config.toml
num_attention_heads = 2
attn_scale = 0.125
init_std_up = 0.0277
lr_head = 0.00741
final_lr_fraction = 0.05
doc_mask = true
train_tokens = 251200000
Each number is 128 + 32 x the weight over its row's rms, rounded and kept within 0 to 255. Layers, rows and columns count from 0. Numbers have three digits each. The size before them is the row's rms in percent of the matrix's.

# layer 5 MLP gate, 320x160, rms 0.205, rows 70-127, columns 0-79
097:117127168150143111105147162073115114123124120085103150159090116107060116083108207097147172105080148097136124101082180118172128140140156135146099175134149134128111136172182090121136093141140138168105086084149148113114089112148125105144235067
105:058093156080186113152144134166096133133201139154080096095120123128079134124063069162078158153144113155138130093150131131172134134097096125092151137121086111154161057155103158024161126147113123118115125091149127113157176139140114075106152111
104:176129142137046133086149110109118088158087113134146158103168106141171167162140160106122162123138140135100152176123118118142127135168197136184157053138104126094143127149111185093135114117117128101168077130109133131108152132106102057143101162
099:151173148145099089174110137094148123057139131115128123114157161139124117168121162066161157135128081167081121101149167100119141087077146060090088136202123068153186097146058120147162110095160132140115084073099081144163085109140103098167183142
097:126076136119153155133120113166093187110148088109141089114177098169123225114099121135137170130181065183109105130095143143125070114161100155128139170143139151155114104129083147151081142043099070144146143112112114051191146175120134120112116134
103:137119096036074142117138124116076075110162137145129083141114069155131113152133092147136110193118113115051114113130143143125162167153083151153137107109166069130151145175125124129144118155108153125161102159138110058137151173145163104143064128
103:109115180143135089148077103107092151148097127123147146125161155176126127165127125129156179113086177095104158089135138122092120082057033107143115157128142146098161200151141125095116095051149085125158137118171093109069127138168112086179168117
091:150147094072129099174137099040193123129086126161104127106149109126146102157130121133134119131072156137092167102173101110127093078090115162137095157118113138125118118137154108174137171050100109171099120071110140053122100079112128136114107132
100:139105144120152088124094138170180187115196106114093127146157115137138151167110098119129143150108139161162115151064124176111110148086132143082113121117117154159134085177055115116154150169073102025125065096118166069098108146163103143134143132
103:123171079116143099093152127158099172129096145141084124115115135140131117144130149125066113158117067154153150104138119137208160159122138143161133155120146130100152137106134061150117174184088153067167156112095157113081167154101065137123135058
102:085142093176148144124140133108164134142083105106130067156140111086121161072108124090187102098148117156160120081125145093122110086091129131112143152100134154052113180139113137105110094149110173153103119166143117110120121146117154117202108107
094:124103163120136180110141166146198110092133133155154098164178178098168193114078132106135122132126178150104134140111134125114118114180109142190132112119162121135185114113146113191132153075100153143161124071142162099160153184099090124114121121
105:123115137139114050152146070147141119147139111125149145253113100145107135134138107107151151134140073091127148180139124107143117076114142155130135181147072091193126178177118183108159118125160095118130126157115130098147084158110116192110072103
093:074152106066056148144181079107165151138155132116099114216162139130085114137104222112106149174149141160107187053113119168150117145120085106084105155090136115091132114215144099079079110091076128116109115138168122125068136133134081119146146131
098:121160097080145161138115174118160142121162146121135078080084044127153126102181119146103128073132110121143085172130162123124138138124200152125151087126101085092166106141137150179105128132073151159140123093142082183199141114191143138122126072
101:076126073144111130128129146166132104120103123114094042140151157082065123129110119118160131136113097102125139156153185167125169120097158154121098150127076134154155182177144128089111139152166182167096156157061083145084125143137130126113139150
089:089144141137113127104184114087144130091187108125126160196123146124113104116097120085106135180138118171095165124071132174148177096105068103164118166157161133176123134121128135119115200147097123091098136104047142113068048148172089083113112170
094:068098133156098138186144111156164147121139149133129136140170140135125138110085095107087180148075107140140091085089108111159098119115189089141118138086127123152090113141145126080123086119150091141139125115129132132129094129129106108133177078
092:060127178143084112070132113136100155114099073122113128089146115122082146151074143140102103125131102149102136098153132044168062124113169077113118177137126160124050130127087141159148140085139127110100130152120139113219174119120134111160133169
095:129124154132137113167129123059150166141141096185119113133147154173105144098109165140129120136087132137090124109110170145140094115128112149081124111126134093135116108137144147155059142132105124091113230150108146050150189097189121087174087148
106:122107149152096130096187159110126115140182109070157145168138148159128124161102099184127155119153124123149099157089122169157075129115084051066205113172132127083180148182114137094102106137155087137168084191138132126149088133130150120121102113
106:118122160123125138156134095063149098066160087141143103102092104064140136055138141133145105161149127128164121143079136108138093088101111133169104104114089213112103152122169167173141147136116097159123132091200126206170163146101111107179124146
097:108140149119104130122132113146132084113120152090086057140123184171171139153133165140153099113106129074166112114093098053077111077111132078103129148141173164147074198103171091144108147144202147157053139084133148128147175114157149168081214126
109:096138143053175152120120071118124111152171180159085128087117093126147110058114134099114155158106135127097115106139163080102156153111089139127116111097122155127162117154146121114153168126077090111114094149122153120136098117138220106154175150
099:140179112107114115113147114092059098102183140132116067127166119136183134152094209110105105158163125131194090108044205148165112130090157144119117114105142075071123153179142180153179142102190095144161119147179088176090144112166091125144143151
095:107141138152188109131070103130156108135117119158097130158109142124204123165110104096109122132112076155135150124113173145110173144149107116060109165098130117092099114138167147133092103102047180167116153122102151164071137152088113136155149136
102:138135125132056134163110080159126140094129129174120170099110167190146130120136123149147167093114141157134159132138149106125112129030166138073133079072204102052107131119129162165160086100147147126050113147124142142098157069142105138098101103
096:143150142110170099112155147086071192126127180181186098106115092104190205184081098127097092121137101171119160121057147115120154115071141109130146143119164153109126139126146195161092125149142057173143200114120111152135175090114156133115177155
096:142099146135081090115078133125156079103159168117192123136131153179185062120179175163146136073132150135126168100146129123102120162140098097097121190150152121150162092137131132140099137070145123157127140134102129098069107116101126117134183088
100:144127144133182127099120123092142097145155144149168129096154190091144171122133085092113139134101116111159123104176146150101141115137167166164143048121092173151098153119123146090102125186134128148103166119074113130172161152116141136120139119
107:120174092060117120124087136171138152067130140210089146115135121130120193132134118144153140113146100144132155047143094114120078112134148088123119109115099148107160121105097132092139107119132116140156084154100155100093059111134099149119151120
107:126108130114153093084116129156125133163179131084092114128124160133109178146139120111150137107099134105134136159102084131103118116097126157164139162128072167139133238086185095101144094130104180111175110122112102107159087173055145107104152161
103:129141152121139151154134092101152136146188126129171097175125174137149177168119058113202190157099179189117087150121091077097203127151115113152144118128157129134150087102102188163154071168099146108082124151106081091107142157081120168109071130
108:092067124143132119114159147126144142153170193151193108168144107156092140147146117128109084090127118177161154151128099141104112140075105135112050123119127088151130121158134068107100172155136047148112094141111122118152106095141132077175070187
100:148160078160073108124155111070126095193088186156141091152105114116120137150131125143114158144068070134154065137080155108114110091121135142086106116109158166059160209115121147158162137129135116100197103131116150098087078161121148112163114129
093:135121134163109124082069149164133110124142084090116094126114143121098157116103146117190164040147153101207181154050133159066143130109148151125136110149132131165124129135143172151148163115119170117097089066146138138110124181131130156156111132
106:129151162139114142109139113160146148097210154116085087175107161146118160111077113228150147161093134183142070108153165127154141101127127167126065146062081122109121146131168113103083103148098103125132144140113121122126100142158161130114158185
096:116134180104132089133125114126139121079184179158156161127128088188138141159131123125161142114119110109111118102117134207117164088112098235155153099116113119131090123062150136054150161124151122121158169141127088134102125119104087148117130095
108:105120107107163118105145122114194091113192104175114130157168164121086159083075069131111151149138169095079130135166089126181139064120154170144129136127126120125120165198165078115096090072093181136095105168172118114102130168078108121122184198
096:132097086081149104169126150192133131145126143092141178080114108132062172141051141144121138141155122153128129136048093179122105107104128138125117193091132162158143158147097134110109167160108146132182165105139088110113084148159099125084107086
097:139072124133147156120086155101103055161101122135127135218123073164158083138165125145138120115107133052121096072100127135119123035173201145143099110162142174114128142105149103108208151150088141081119134120092081135067148166155123118124168104
095:118124119167115109116151096111096126058107154125109076093212099101174079117109116104153149162115100107130115030164142181183128146115116111080175161085109101186141094126111096144132054089117122152135145169152085090153163167064105137090170203
094:114140096127093115187111139126128130078156227162121119201150145154136075129099074115137131127127121150123210176083065128129152057142106129102072140140136146154108136124138157109132177142102149137078105168150181158107130151127113132116115182
099:096136116097116134116089083172105109116136118086131116174130124134196070107118068081136092167117091124070163135076169127091166154103125142097141125189129067122184114128167134145147110117119128127122104108146111112134097187116098134124110222
090:117151148122066183176123188138130111147144102081209113138160069121147107120117106097124149152143125140179150127098117169129119129098089144084144178104126143138100100153065139153061172094081129142106143051066215111143139126136052080104123091
103:134151122133133140121102106140117123138109100157082095156140150142106127087124172131142156139047132109150159141095150099147176161109164130162169107235046090145133148131103134169139124148107134151109105160142115135091132116136054146129174113
099:174171101166110060147124168140149161156145110116092079093147142111119170055106147153129131074132144139104136106129124095159140138077130146101140109178074098137115101178115152101130110136127124201121124088112128160132134156099107124132083112
083:149160143125136117124152139136115149141075113182130147161100157105150077186111147137111080101125145158129102098165139140099178138165133134087139113164144135172157069145157184116125078090068127166100135074095145161141217082146163080120075175
100:131160102226188122120136126153147113076085111102053144154188065100074150130114117135071148137115131102148120118129121169086120123073129102151127146134095140125161088130114185129076114161127107087127163081147080111148117128139150112144152164
109:115101117109153114140088106096090164115148144173148104199122128171100115121092106111116162093137113116128135114133157136109149167109108090209107146161148070131098144138156193113164124119117134188165125131098134139163113071144133123135172154
095:071122148108091132194143160135123133113124129141170175106121123133082176153116143118113168087120101134160102118121149165121087132128116168084068167128090085092143180162117138176124096149122126144116168153159115152109179075097106119119142095
097:079148173084171143133144120121136180119084092092125121126154055136139176080157111077178119157164118090093113122091148156120101107123117124145122107130130160140155118049211141066177073173125161104118122145118129090175159148126083061112129110
100:088112099114090116126148139176101133024101134148135175210141112110114182135109165138144128133064137143106132162104123161152109161170155116210139098110106145122136158063153087150141158094117126164120126191113198112126087187066078140110137079
094:102097143140178144119117129113119121063156152089121200141085120167126126163149125113153101139137068150122149130132106177101185112146140156113137132086089162052156057112148108134093112182107152094150184107091133108136095089075151206178158146
105:087109094156118166055110092069096138136140108122117163121142135145117138119126171136149080149074117124158099067141146196102098115169197128170169119128116157140094138123178194160136092126149165128055133147119159124091102087155166168122165127
102:131139154095138156152095117149068105110122115081138106114096125125108087110165165149083136052134133160056113116097123096147116102161136117133183077181162128144212131124172142133087080094158100126109109147146070094101153131154089094140140158
096:105105088088146099117132070114131171177113169113107157126142168180101162071150163081136171129098118111180135154197098123166154129151130109119099102153063143111140145083141131156102161060133133122165115142100110159171131205157133174083101164
089:059104109087183153113121121138118126157149167153145151182130168157168123071187076104124076084110128097132084164195149180098151122130117162070112133114136101123155121117111104090174097109187122155146101093129149137110104141164108152082129097
# layer 5 MLP up, 320x160, rms 0.216, rows 70-127, columns 0-79
103:128151145159070156155137161069108095068140120153116050139067106118159091132159117129102072180146102091084145116122149141103099198142156062036131175118089138148094122124186164168086158168172080162110147113057137145121116069127140095177107151
106:110156178178117182060131118147058110141102146117174100146091131072069094101132105163159171101120186139154096126085121126062071112154116150108126120100059206079131128169118135115094111170115159150157154104131179134127139129092148146140116159
097:131154133130145152141160144098067136102104111098088178104151131133131091107096173107074113081096102097108131161154133183190145138099082093132101181125069148110134105158182103061140121131149124148110117143135108164155132163073126118121150079
101:110116160158136167144163116151148135149112140165131128080177157110176093130140152136086104113132079139133151146119125097141170110130114038092104117157105147110137060139115099147106117123066043129186145114140092169078103121084127123117135108
094:163169175184038125141166143102183155136111174109127129111157107096091174092136178127077183094122141176088156138132128091132135117140153195150115095137105142104121162136146098135115120140097111160120120129130125088112118139116106093046103140
100:084132139190137140144115130135116136132107120181146145138140094153113161100120130107184161103085144128104080119154058119164187169153178113165171139151145065142132173133160114145125161086175124176131094173117131147103142124113094149126111135
104:184166113134076117191155093143102141112149180119122093123143121124152091189165115119145140116138106097096136120162139118107125094080185098145119215138146122135132127140149143141110097132148090090150226145137092174176109132161079149216114154
088:156128116111143096137092073131126114091103147128165150127185133209143108156104125130092185078107123124114130159129166143087065186109114111155135134138120054116154134214128176122187186110142139107086068132124107127133142076165094138197108118
094:147129126136163151145122141142069175103131126171147113141124141085115116139164121113077124105105223154152093115136121104120143143114120150164072119150148149128152086138127134062152167158180155165087042149124103101122134046136153128106094058
104:119108088131132172144148111164157173163128068108076217103178154036126080123115175155163125163131114066142117094126133113124188134148146066079142159080137146106094132133116068147148132144158123129128158104139105123118123124099153178101079151
098:206157173105129183203079091184153116089091115122142129049147134114146121153117143127156151138110089092113100045079119116110152129133134157131128097128154139145079151159064101106121114091071160153098145109149118108155202151166094143136131102
087:162123067164138151131182089137091103161140111096075124123096093135109120181141158140160153152144117083125128151172122087104161206133145164091133131109140147101101112130131119129140138115179199120136109104114162159100165100117146114155174115
112:125152091096135117208113065105130169148126133123113094115130137116115186177146145108127128121141142095138107137152095169083103114112142156087135135149138089201166148164104104135135114051187110158185153158166054089159158140162093109075147134
104:135110089121161172157154145111062145123156105065154112138158137071113136091088184135199155128119162123147166185137166145167124183084188141076164128161110109157094069133098172185115094148127093093120122081056151116141124126136108158091070155
104:089163165146144170181113163099140151130149078139119197166086146186139107071090096130129153147131103086166093116139140092132146083139092172107180144093145079086078130110132100136211170167196113102126107119104120163150146117145174194088136105
107:099132134135099121099142136107109075158112120124121128139131140095103199116163130174114108123126133181146170100117177146078169087091129149164166157126121109124141125119144177183171076137112152171166163127172105160175140128169079154120200120
098:123153119129109131176143153151105115121151143136096093169054171110061130168136152101149171101123055145118133139087206171162169147158137024138155136182076166171125104124174162145082137152116060109102119087134082135088094174129093124173140183
092:122083145132148162110109136186146166092095111168112149121071159080123115118077140159138104079152093082144094189127123105086142148095180177092071091086106106108162110167124106121135130086156192053147124185123192125084098088108118179150132163
111:128109167130100130144150102150147146124165156145119134139125084175096141182115135181124069147143132156106162072126165085124075096094155144093116145173095161104140074161127076129160125102108140124131098149078168126135217155128100150147101198
084:111039128134161086147131129113149102091134101130146064104129142119122132139049111152150148137106135097073150110111104113122115131136099138083203112024208168108034113151188106104139172093110159144091147116148098109176097118151149150139131107
102:118100162101099211155087151151180150141127194117131130152061131125114142091139168134121145117066104117153164125108125065039070152153125099115088117135121132144133072114182157109143160078101117179147061138160130141099133134035111139154130092
103:143114140151126157066149180126107120118135102108075179122137149154152156078116088126138103090151094176137153129150175140134192128118103105138097090130114114096145124174141146141087125197104142142141156127163104080146157102111079112159155120
097:131133069137201137164102143141184115155144144068100086154092145153102095171109088081143166117144114060126130135129174096173189160128152174197112114137151083146094163150141155143155178109078105123110113115186121156085081179151107092128134190
102:141176117044137115090177100111192161104114145122102139063161122067094174129104081158142163147153112135126107110105137141084124185147161061138141120095137141157186135188170103117153165191148070110114166112077173101183139154135107140120148108
102:165141133076056133134092110174119134124184160039171145143119123134157209130111131101114119121126101128132094092122142142166112182147172147163084108080166161132088094151095114119104095185174152081083064159135158131114099138122086151176136147
092:165110111121109149104065149074158144095101114125111130190128136125141142115137107145111201144113136101079163093032131125193117159181201115134164132138087119097071134123152073155121113132143159129092078110094144080183101123107129080112144121
103:136084121119151169130177156158167088198065097151062162148120143162103176094114101169141162135158104127099140097134176114162102129130140077102152073121159103114078135203117081056104087138188100138170135110118164083121157171164144163123169152
107:077142101137115113115133172115097082147146122155116101145121175102143109122128121115149102131094149149077127143172045111098157121131150117170117122106166127156133118113161185127174162109130111123116135152113134203125062161152123159057090136
095:136166171141122083148110103096170140137109129155122144125146105119112122084170080110114113114157064026087135181097114195144131106155119075137141131127140122120132071121064119091142182127115134092074166131097105180127142197069155110122124189
107:145138146130125134150150128117117130097125112129157135083172160087157096095121125078154151144155036080123101135136151148105158143134136150138106100178192157156078150112097153082155083122118191123088178111097119106165130107138157082126143092
102:067113131113160168108128096091103087168121176141038124136121144100136107131117151144149111151129199156145147164176109138116163145162100112067085152150097139106140132147140109214180158113181182103132111131136158159160141131080135114112158143
107:137150135174094146188123107144108154147140198148091152086125077094103137097142162141070098134108119156115163125096157195139095127112138159142068154145112116129139135117141109163153129103121075086089126075136176068156125152089084129108119127
096:149124101102195153113087131126105136110154102089122070120131043167065101090103085127132128141134165093176178150081084163166127083135091136150139088116083181128136150150161131082146154131116144114107113118120140211152118110158093127162133164
102:169123128126127143122161101167098159115163119145104139150117130172127124126072093148145127110110125114151172029161142138092183116172079087147130098108096182151141112098142146170219130103122134139081101103167134136067093086071056139131158189
109:114075089088213167124143183069097113133101092111106119128164105187138099132143078159161110064122115104117125095087074089153140102192119098129097102128071071099166131160088176210116131123167141162180149057089093120166128101137170106087136133
105:136122127183142127098131133117106167088060128159127132118118202155060114142168140125142094144082072165126160130156133138163164122054120126155145137127041112067132114114110101107150148154152133154128134074133125117117115114117045115097150125
104:094144131210172098152154177092139167142118156185108172125079115134148162146112096115084098142042087099149160090099125161105139158193126125185122135149129092166119188139162133123120179084096145122168175149150116128167088189110096126137090096
095:092119119135169141119132170135088147157184143115126156125104099132194093108158143107120072172204144131128033165103141132180138138084077127113040149112175115091113103134113174150101109129149125123089127162139113148120111154143084140085151144
111:121122146056110114141110042118159128206136137123060137155036092179089118158187124163091111112105149094058150155102112145089110144098180133099061155148146157151148106158154141182110103153106136135113119111142136103111154164104203102138131110
106:096134098109125113111099101105122122089109159119164170154169165110107195091074136129120107096131118102148087156088145102109160157114144093098077113148182057094198170102118111205087114059122148150118094133117175132132100199105131086122086115
097:175181122085143140153194130122093170128137129150113186099148106127095141107155148125135154186067108175171180163173083071122160130144095195073170105136163112129119170104145118135118091131115119128131131103082093122103127151106122134076170133
092:104073163149128109109052097135114096154088184101164157111147165141149102173081108171161114108151119062149170128101132176012085139125152127112125136158152122141171125101067125081142146147145201124159193067097107097140115110084158131110158131
102:120097130061129099156149122195114121100170170144105183149145097109087125166136122202056145181139162166144096137148139120094112152110130141113069140114090162092125118117137135133142079174072157126135130158080148116119154178104145159133131166
096:183148136149096185093071102184064108105123150088108116141144132131153143063054173121076176153123120167151129146172155153126179161174148154131154132128163155081099160076087121114135097118075098139123145071102104042128132110157125171133134107
100:096122108172156137160179103094142121124102168131114116161159107102116075148152117131119122064083107150110145126163084153074172114172091152144114156118137125145041193167132155119161095192119135106111129094165115104114189195106087144082147162
109:092118180145135137144122193089145084155123107104124084114098154196144091187106101132132125110148139169179166087167137093192155121137080133165116101116116064104180082144097138138127107046150071089164157136065083097172092130105144149133088146
104:153140109096150088120163147112180124059157131201182087099104093163132127154057162124119133080049184146143123158202141129110087018159093196130096153151186149188115139141095144090100096060153091134155153140121096127072112142095122124167135093
089:165132080165110157105099084180089126140154150097133104113141165152079134039170087138118116161097134124130135112119145127096133138126063141161140094140128028146168120109192132117148116125143130076110097101147108154168182087198055153088087121
103:137123164109199174109161152137164097176112152113181162149107130170105108083154069110124149158143197124122138099159138167123159099099058176054130159079146107088088175125087150138082118085150115169142111092100072159118092141116091120118111179
106:095145184192182097148092161163098117083169149118084145088124122071172176116143165131131123144114119137090132037069114156134075150155099152109148163150089152087126145155088152126122154133130175091139132103148147121177145106107098100152066151
099:084132143160158077131128130213154116134100107124158135178144141050162153202172171083182131105180100161100190154136192162163099061126135124127083090164143095119087132119180111148103109146124133108149094098171114081114085080116122206102160091
093:098093114142145135073196089183150149112151130122126100123137127158123143129141117152095107148097085134138163118150147108113131079129080201131160149169060114086151177064138094153197093121065091126160039119103109141105123127135139136171099157
094:132178114095107107141153097080123101167140126102086152144211169140161123142054105065144105140142097030135106104149109134092072139130126073152155194180115131199153098169094113108144090112105132127165151167174133057139114147123169120171136140
098:126143138169082125118148094140174150115088097163119141107160125138131131187111113054091137095142117129063089131138090096130083138129133178166148155118122123161047144139113176121164128139172167136107147173065099189109080107105149076134134129
094:124146083165189128201115151131109207105133102070152153122094135092100066103112110105099085123166135155133123146092118084180135121112073121183157124082125138153129108146099129176188088142095104150155195111139164097109170156161144129193174177
091:126110132147157128130136115129129167102183120092116114168130110157133142160114150121183194119141160108079118118122075161070186083104108137163180141093177116118165105108162138147127099126067157063097160214089151105179115084165114171188104101
103:120130095112141131112092193086121133115202152183098143147134137151123137172118143131106114191124144153169120143174114190136137145110100149125142114058130114137198052151162093189109151113126094078129150126100106163132164136112140135193112187
092:142177088100154156104127177109098121119153153121088133101098218167178094138195127122197138109094046109084155057114133141107136162100097124122093138102146121121143151154098089221128130108101078126104112127140155084141100120224122116156176171
# layer 5 MLP down (transposed), 320x160, rms 0.144, rows 70-126, columns 0-79
097:123183127079114090147125092174095131135130161113124146136187150132165119099096175141138138186114086129169181149101143165152101054130066117160128150109141157142088157144063120105084175096174090116099184112133102143138107083082167123160125213
106:160132134101154150107165033155139132147100048092113151163136193132074155083094111136137138092119127100143164119136137105142099138156172095152164102151112137174129096140131138089063171132098145204149175084098131123105154128123063150164155156
100:115141120139143113229131156077091155140122115092101134186093132121141106055138078105197098096109135127147153129130120150151122162121068154125089128148125115059119117173161097123068156131099096130113191132110147156113067089139107177138096109
103:119149139095090100169136106139124129117157178101139148046153171101128149137141140156128122102162136156127077170146133106047111094163153119141153141158148106077167075111100115210169083109114134084092120106141113189166118183123090125187170132
100:136104143152171151122037119167076153082151105158094089121111111156159204128128086103140142102110090125116103125126080115103096104153114120114083152137116159137130100107108123087130094041117133127128128111148114100194135171103141098147136134
102:064101149106121165109128107120118112173198127152131106115131069153157147154104158104160127067048131160095167111120128105132156174087167121109192170109147087082100141139197146082095106145133090173065127107153123123144113102155143131127080082
105:081110124169127118094084086143152132123149166139110156137130155168174136095141111165123145158051143136166102147172161096110089112065133081149123106192135145103157147178183159132081113104088100095123144105156209131114141086134169120134122165
090:121107121147136146161106133079156116161068111157103154085175065159135092165164151102103078056116148215111109150141204100086153158126119106119101113108097123106132162152123132137056106105106139160105119145105126136105122057130142106111079148
101:152098068154110078134185082094131226143115153150175132107201150120109162157127150073131151123163129136137139151130082132143044108111104077102103134100136108122080118153136114087073088118172086123097074133135137122104125124141121173089071125
102:158131158105125165112141100143127100119130097097123128153120158138179125167044095142135070127109165202198103138138120065204078130119169099101109163080126136092132143151143114101099098126128076144132120171069152139105173097120185149162125117
097:169184119136105133093173095180116067095104119130057113133117160199081100091156096115125192143098165150102146129147103172178110095145156251153182179115115135101118115107172134142130153161141130121131121107133125142175092141119189138145171120
092:123184111144151113139099166136120109167157108122087137157171107050086092201146149136091154225131129169125134155083155156086133125100122154084073092130129089151151144139089116083156120123108152153153110136105059145118172095103128083104117124
116:115152079118064117143142133142144140141122155170198155169100165167159118102110089152100138132109197178159161118130146102186133131134137196092121096208141108145196095107146202116154153142155129123088117100085118080050114133143134109104099154
107:163159109060175105134153098165061151139124148075138111169167137116140121118158136105135091119130091080132091122085092140124179096143169098110145223124119105097160111105095148160103107149125087179137218116151172115080152092124131122158189163
107:106102148136142152119076182152130150142116102121143123148157113177116157110119143143120181117130113093132115137124157158137149129086178160181179066167145139072132083124114160135136147157149073144130144098161131159145109161112134114176160150
103:129125110120110128143121108127126159125180075142132199073180091119107127094140170085080124170089116089140086103127152200143155065105122193179126143120115069076125172122162147144144137112176117100131154126129134154174157178160132105139082130
091:130130197138099121112093085100100141122133115115169179088189062125126121115170105132105063147106104130125203134131151109108183131136149206170122142097164119054133168119149131136121149146155161124139154189091140095154143116133154110080096120
091:119199140169104096168130134088118084128129126098148190135217100112141143061147127115155110131156167137132133177157142124109125100120050122159145153131151201113152142174161158127092093153099132098192104133131097188091179180162196094109086136
111:163111144082167149121067108138106149148054100146130174133129118097116158168144128109141164159149125105160163143108142078157148067093071094118135158121110144086154077105153132083170149119105113051133150090068109149070110156170139109179170137
089:099090119158152127125144128170129100141137083072161139178144103084146205159161126091141139130174105180128073160139132151121217151153206168126098103146130165111161161117098175136153155156129147132178143123119118156102082186169109164094208116
100:137106105072130164086137120105113128151117152169107109132089110141143103132130089186116189144097121177126136111140150110138103075135169066168137160162212145093133160132047111150170097153117136167165100154165129114084095107114198208139118179
100:143145112095142194126065094158161137137120115142099136068154163148072118075132208157180101121123087177153157124142153179116163142130175094134132144189150107183129126137116145123107139131128180125115144125111107201128168145121116087173073047
096:112112114133111107107168091112092146108176145169200141123107085138048099167146162181074191154128164149114099107159054075114088101089102134117135151120120135123155111074122123169120162154194142109166121131109155145118131124134134188162201084
100:139164142101115108115152106121141100128130182107179067168150100146085151145121127143144133083113160138078144091151142121166139108165116129121101144152163153146119165144144078107144208122110082148088160155093139166179198111162097135097118080
102:126071168127169131133122146142191209130167083139140125170079167149129123166107161130099147109037116131123133135095138118153186120108046111127125145131129172096178082127117097119114122072107066145142136106129159146088132108072161105125117152
091:078154117162166071125114113151104168105148148108122109000103141127145103108184179043131074181131134147118137126119167104173142133163090133149165187126122130076191150187169166123144152158138107052132140116135073116103105151110147099144129136
103:116111101135140134158066107147166141181088146117129146150150140129124171127162135148124133109173155139104097084155112128179168101087113110164107150052131144194158157132123104141144153124155166120092112119086078140114111228098085121112141056
106:089148103117098138095130119128161123202159113109108149062115110170074045059128154163125139088148188132155163095135198150123145166167158102125166108157126142096178086094049103110142078132101125146064111104156123155169134137119169150143135134
099:114125129110135113136150142094154153114157109153128111135163114141115086145162160066127134158147111090062124116138024114090134117128136097181122109159137129146160090146084090092098108096110111113095231126098129160116079128090174165145163138
106:217128117174130167137106104082132185119142088142157122107180140117115128129126139123097125089091099129114088129102166157119098089137189083064133095069121067131120147150134171167163104129191073125213095194163109131134074142087127148108109132
104:083120194120131151134157156087182105073135137114122091135124152124146103181081141103144113157157170162110092147095124168140132162099136161099141138165119148109167072080147118154185127120080185122166143073139115128141121102123166136134109125
103:108143113104100064140149079136121151151170129116125142102057173082162091137158138144114134155102117113185086091166023116113139183175097143173121139109114157152130172099179173098111107152116166159178124082139120162135155137095095078083092143
101:146112155140107172119153197081148122141155124124122131089116112172153146123118119083153108108122154171146102140125071176135188080104113133104167100137137144118081113149079152120141134133092165137100162051191144072155147155138147159151159123
102:139121143106096149142117105105153117096130139139124153082175073086136111197127124200157053130134104148144160070120149157130153099119127101120069083179124155113194125167168094094138124104142141098076162111110183092109120112174101093142095104
110:119126145140147159161150147074101077098116125109052086100171145166169096158093101112164118080146065140107132128091173093090123127134096124124097163186131149074150162090161122144099148173065101107147117145144151136093061101143102099166125134
105:146138146127126133123177154164138149088108120140088107170159129147172112075201154096172156124174113139066059116146159113144150107080131110144140128112125165166124158163170139109131120146061099127134155131114153205111173079105164159112140079
105:095150091097128092123065113116161144153165134159154138161178113144132116134090158145116210207136150136117122098137129110139104118123097091168131076149132144172112132156132155106157140172133153105084103138152222151135093152165111186171136101
094:108099109111145147148117155117138067063132157097153079098140111161106157115134088122139103169142164086128194107173150118140153132060148102123037159151127157094165167132119141152144078121121106078104176168127092082116119122104094190154125074
102:212094109098154123140155067180148157155149082125094186122168109168101123090147114190151163121113108121105105133126163089123094130131163140100112134124112165115154120057169167138082107081148178119195168172109112126137138187135126155131138133
102:126168118157182193167169101165128127128159126126078068141115143123151129140139196115162090153111151137144156122143120148115102145148181142149139103172167137126159128159096125090125016145149091091124202097152112154123111074176138097200165130
106:133171089101127111095111095115131070147121149140195162061127061151161045177123120141150153127139096120109151131108091142102087118105103107117190108167103107157111193120135066119102107151075121124084120101107082100182128162057112074121109146
094:115117111132112114104087036116160108182146112118130090066166063148165059169153134115133126094140123137149125125147097196114034147125156149049147130146076126165109149158146106143117157144119198150111138087152090167088117102072176152060174177
103:122154158166123107076172140147141182129138143106125141150124122050124194137161130120136136171096104115079146145086145087156099145162088143119170135187113076138106150065118153173145140116161126105095075163098145070139128086132155187175161141
095:103137128149123162153120119123102104092090101112130079079139128123197094121121140118083144126152065096111120149122124118144153082211156142108139146171105172097202078166147114094107165116144104082128172119095112064126074175102100109138115166
101:121139196100102125136144142111151146157111124147158114134144125098123096191153114084124139130120142149135157154118073140114152125114111094088099145124161119109130089094088094118085160114111045125111122130099087083183160176208113102124084113
104:080113153081073191139179105114080148055137081126101120189184114130187134086135109104140135122120109150097125125208103174146139134168128113164153125085232106138104145102126102141125106135136110147113112067131124122156101149090098137144076142
106:106146143100181123114109082147037109153114111100074110117099161142127147143110142154124198103167105100124124113115143190147097072173151163179052167081181123116126171097115148108114122136133158114122144182159094141135163133186111169144188113
097:078123168117092125121065116076091119116135075135201189130106101152148133137176115160100115155179129095143151168119113157190160144132141181128115161130126117095138136154113134090146159100084117181203073099058120143092169127214095122101087086
102:059133078174170126162128120104108148090116150136087101115176163145123106067121163103155074114200133155128108146095185170076108093177112154064157165138122157134130154074106110125095107096079131083126112102153087141171092117139140113084100085
102:113129147113079180123141155155107090155103076090084100142143150155169133105142103140134099149139100145146074170159126113119115108108122163111131163146154085132143139172157162126162077170113226076120160138136160180173161086117172153175082124
099:075072149089136125096087181114139144137150128139173153152090096136075128142074119124108124090143111141160090088143139131095134103226138146090070151123117095121172224085091124132086132082169151093078127082110129171080145099101119145110074122
094:158108206131093118137142114125095135134136094171232112098081192077111178173121094156113130092092171178087146082110139105152120166122114087135116173158184100114126100176130150142131110098046124129169159144148088160167121102114137122117133160
098:142156156146094154137095163152205094145158124117129128089140112188162136153203101070109074150171103129106157156147183146152140101113133120052124179115135141111173158159108106155138141141103147111166104139189124116121111130171109148140154155
094:188127093178068121126170100139111104092109110103127103152155136117166113132097148124185142102102146131150133152074157143133102148059059138091097133045058160132126154151126174124096135138210127090160111148099135123140098107138133111171144111
096:127211131158140103188086144127102126109145074166154123145170106177123124138116101183101120129143120077151092111148093081119113117146047065138114130100073146133103097114106137089111188136138138096166166062114131141091161143126131078157132107
089:086123165205171138111123132145091170117100207103095078115138058186138146132167151117167149131111153110105124143160116167093166091125136153104190142107130149122141117139124099085057102089112175065093149147106202133196122102172141167202151124
101:079134071114145135195097113185121130136141155117026154125102135119102113132161129151138108116099158164158153121134119161185146117110169065111124150168103178165117151151169121118194077136127160100154199121145114160149060140188092174128091098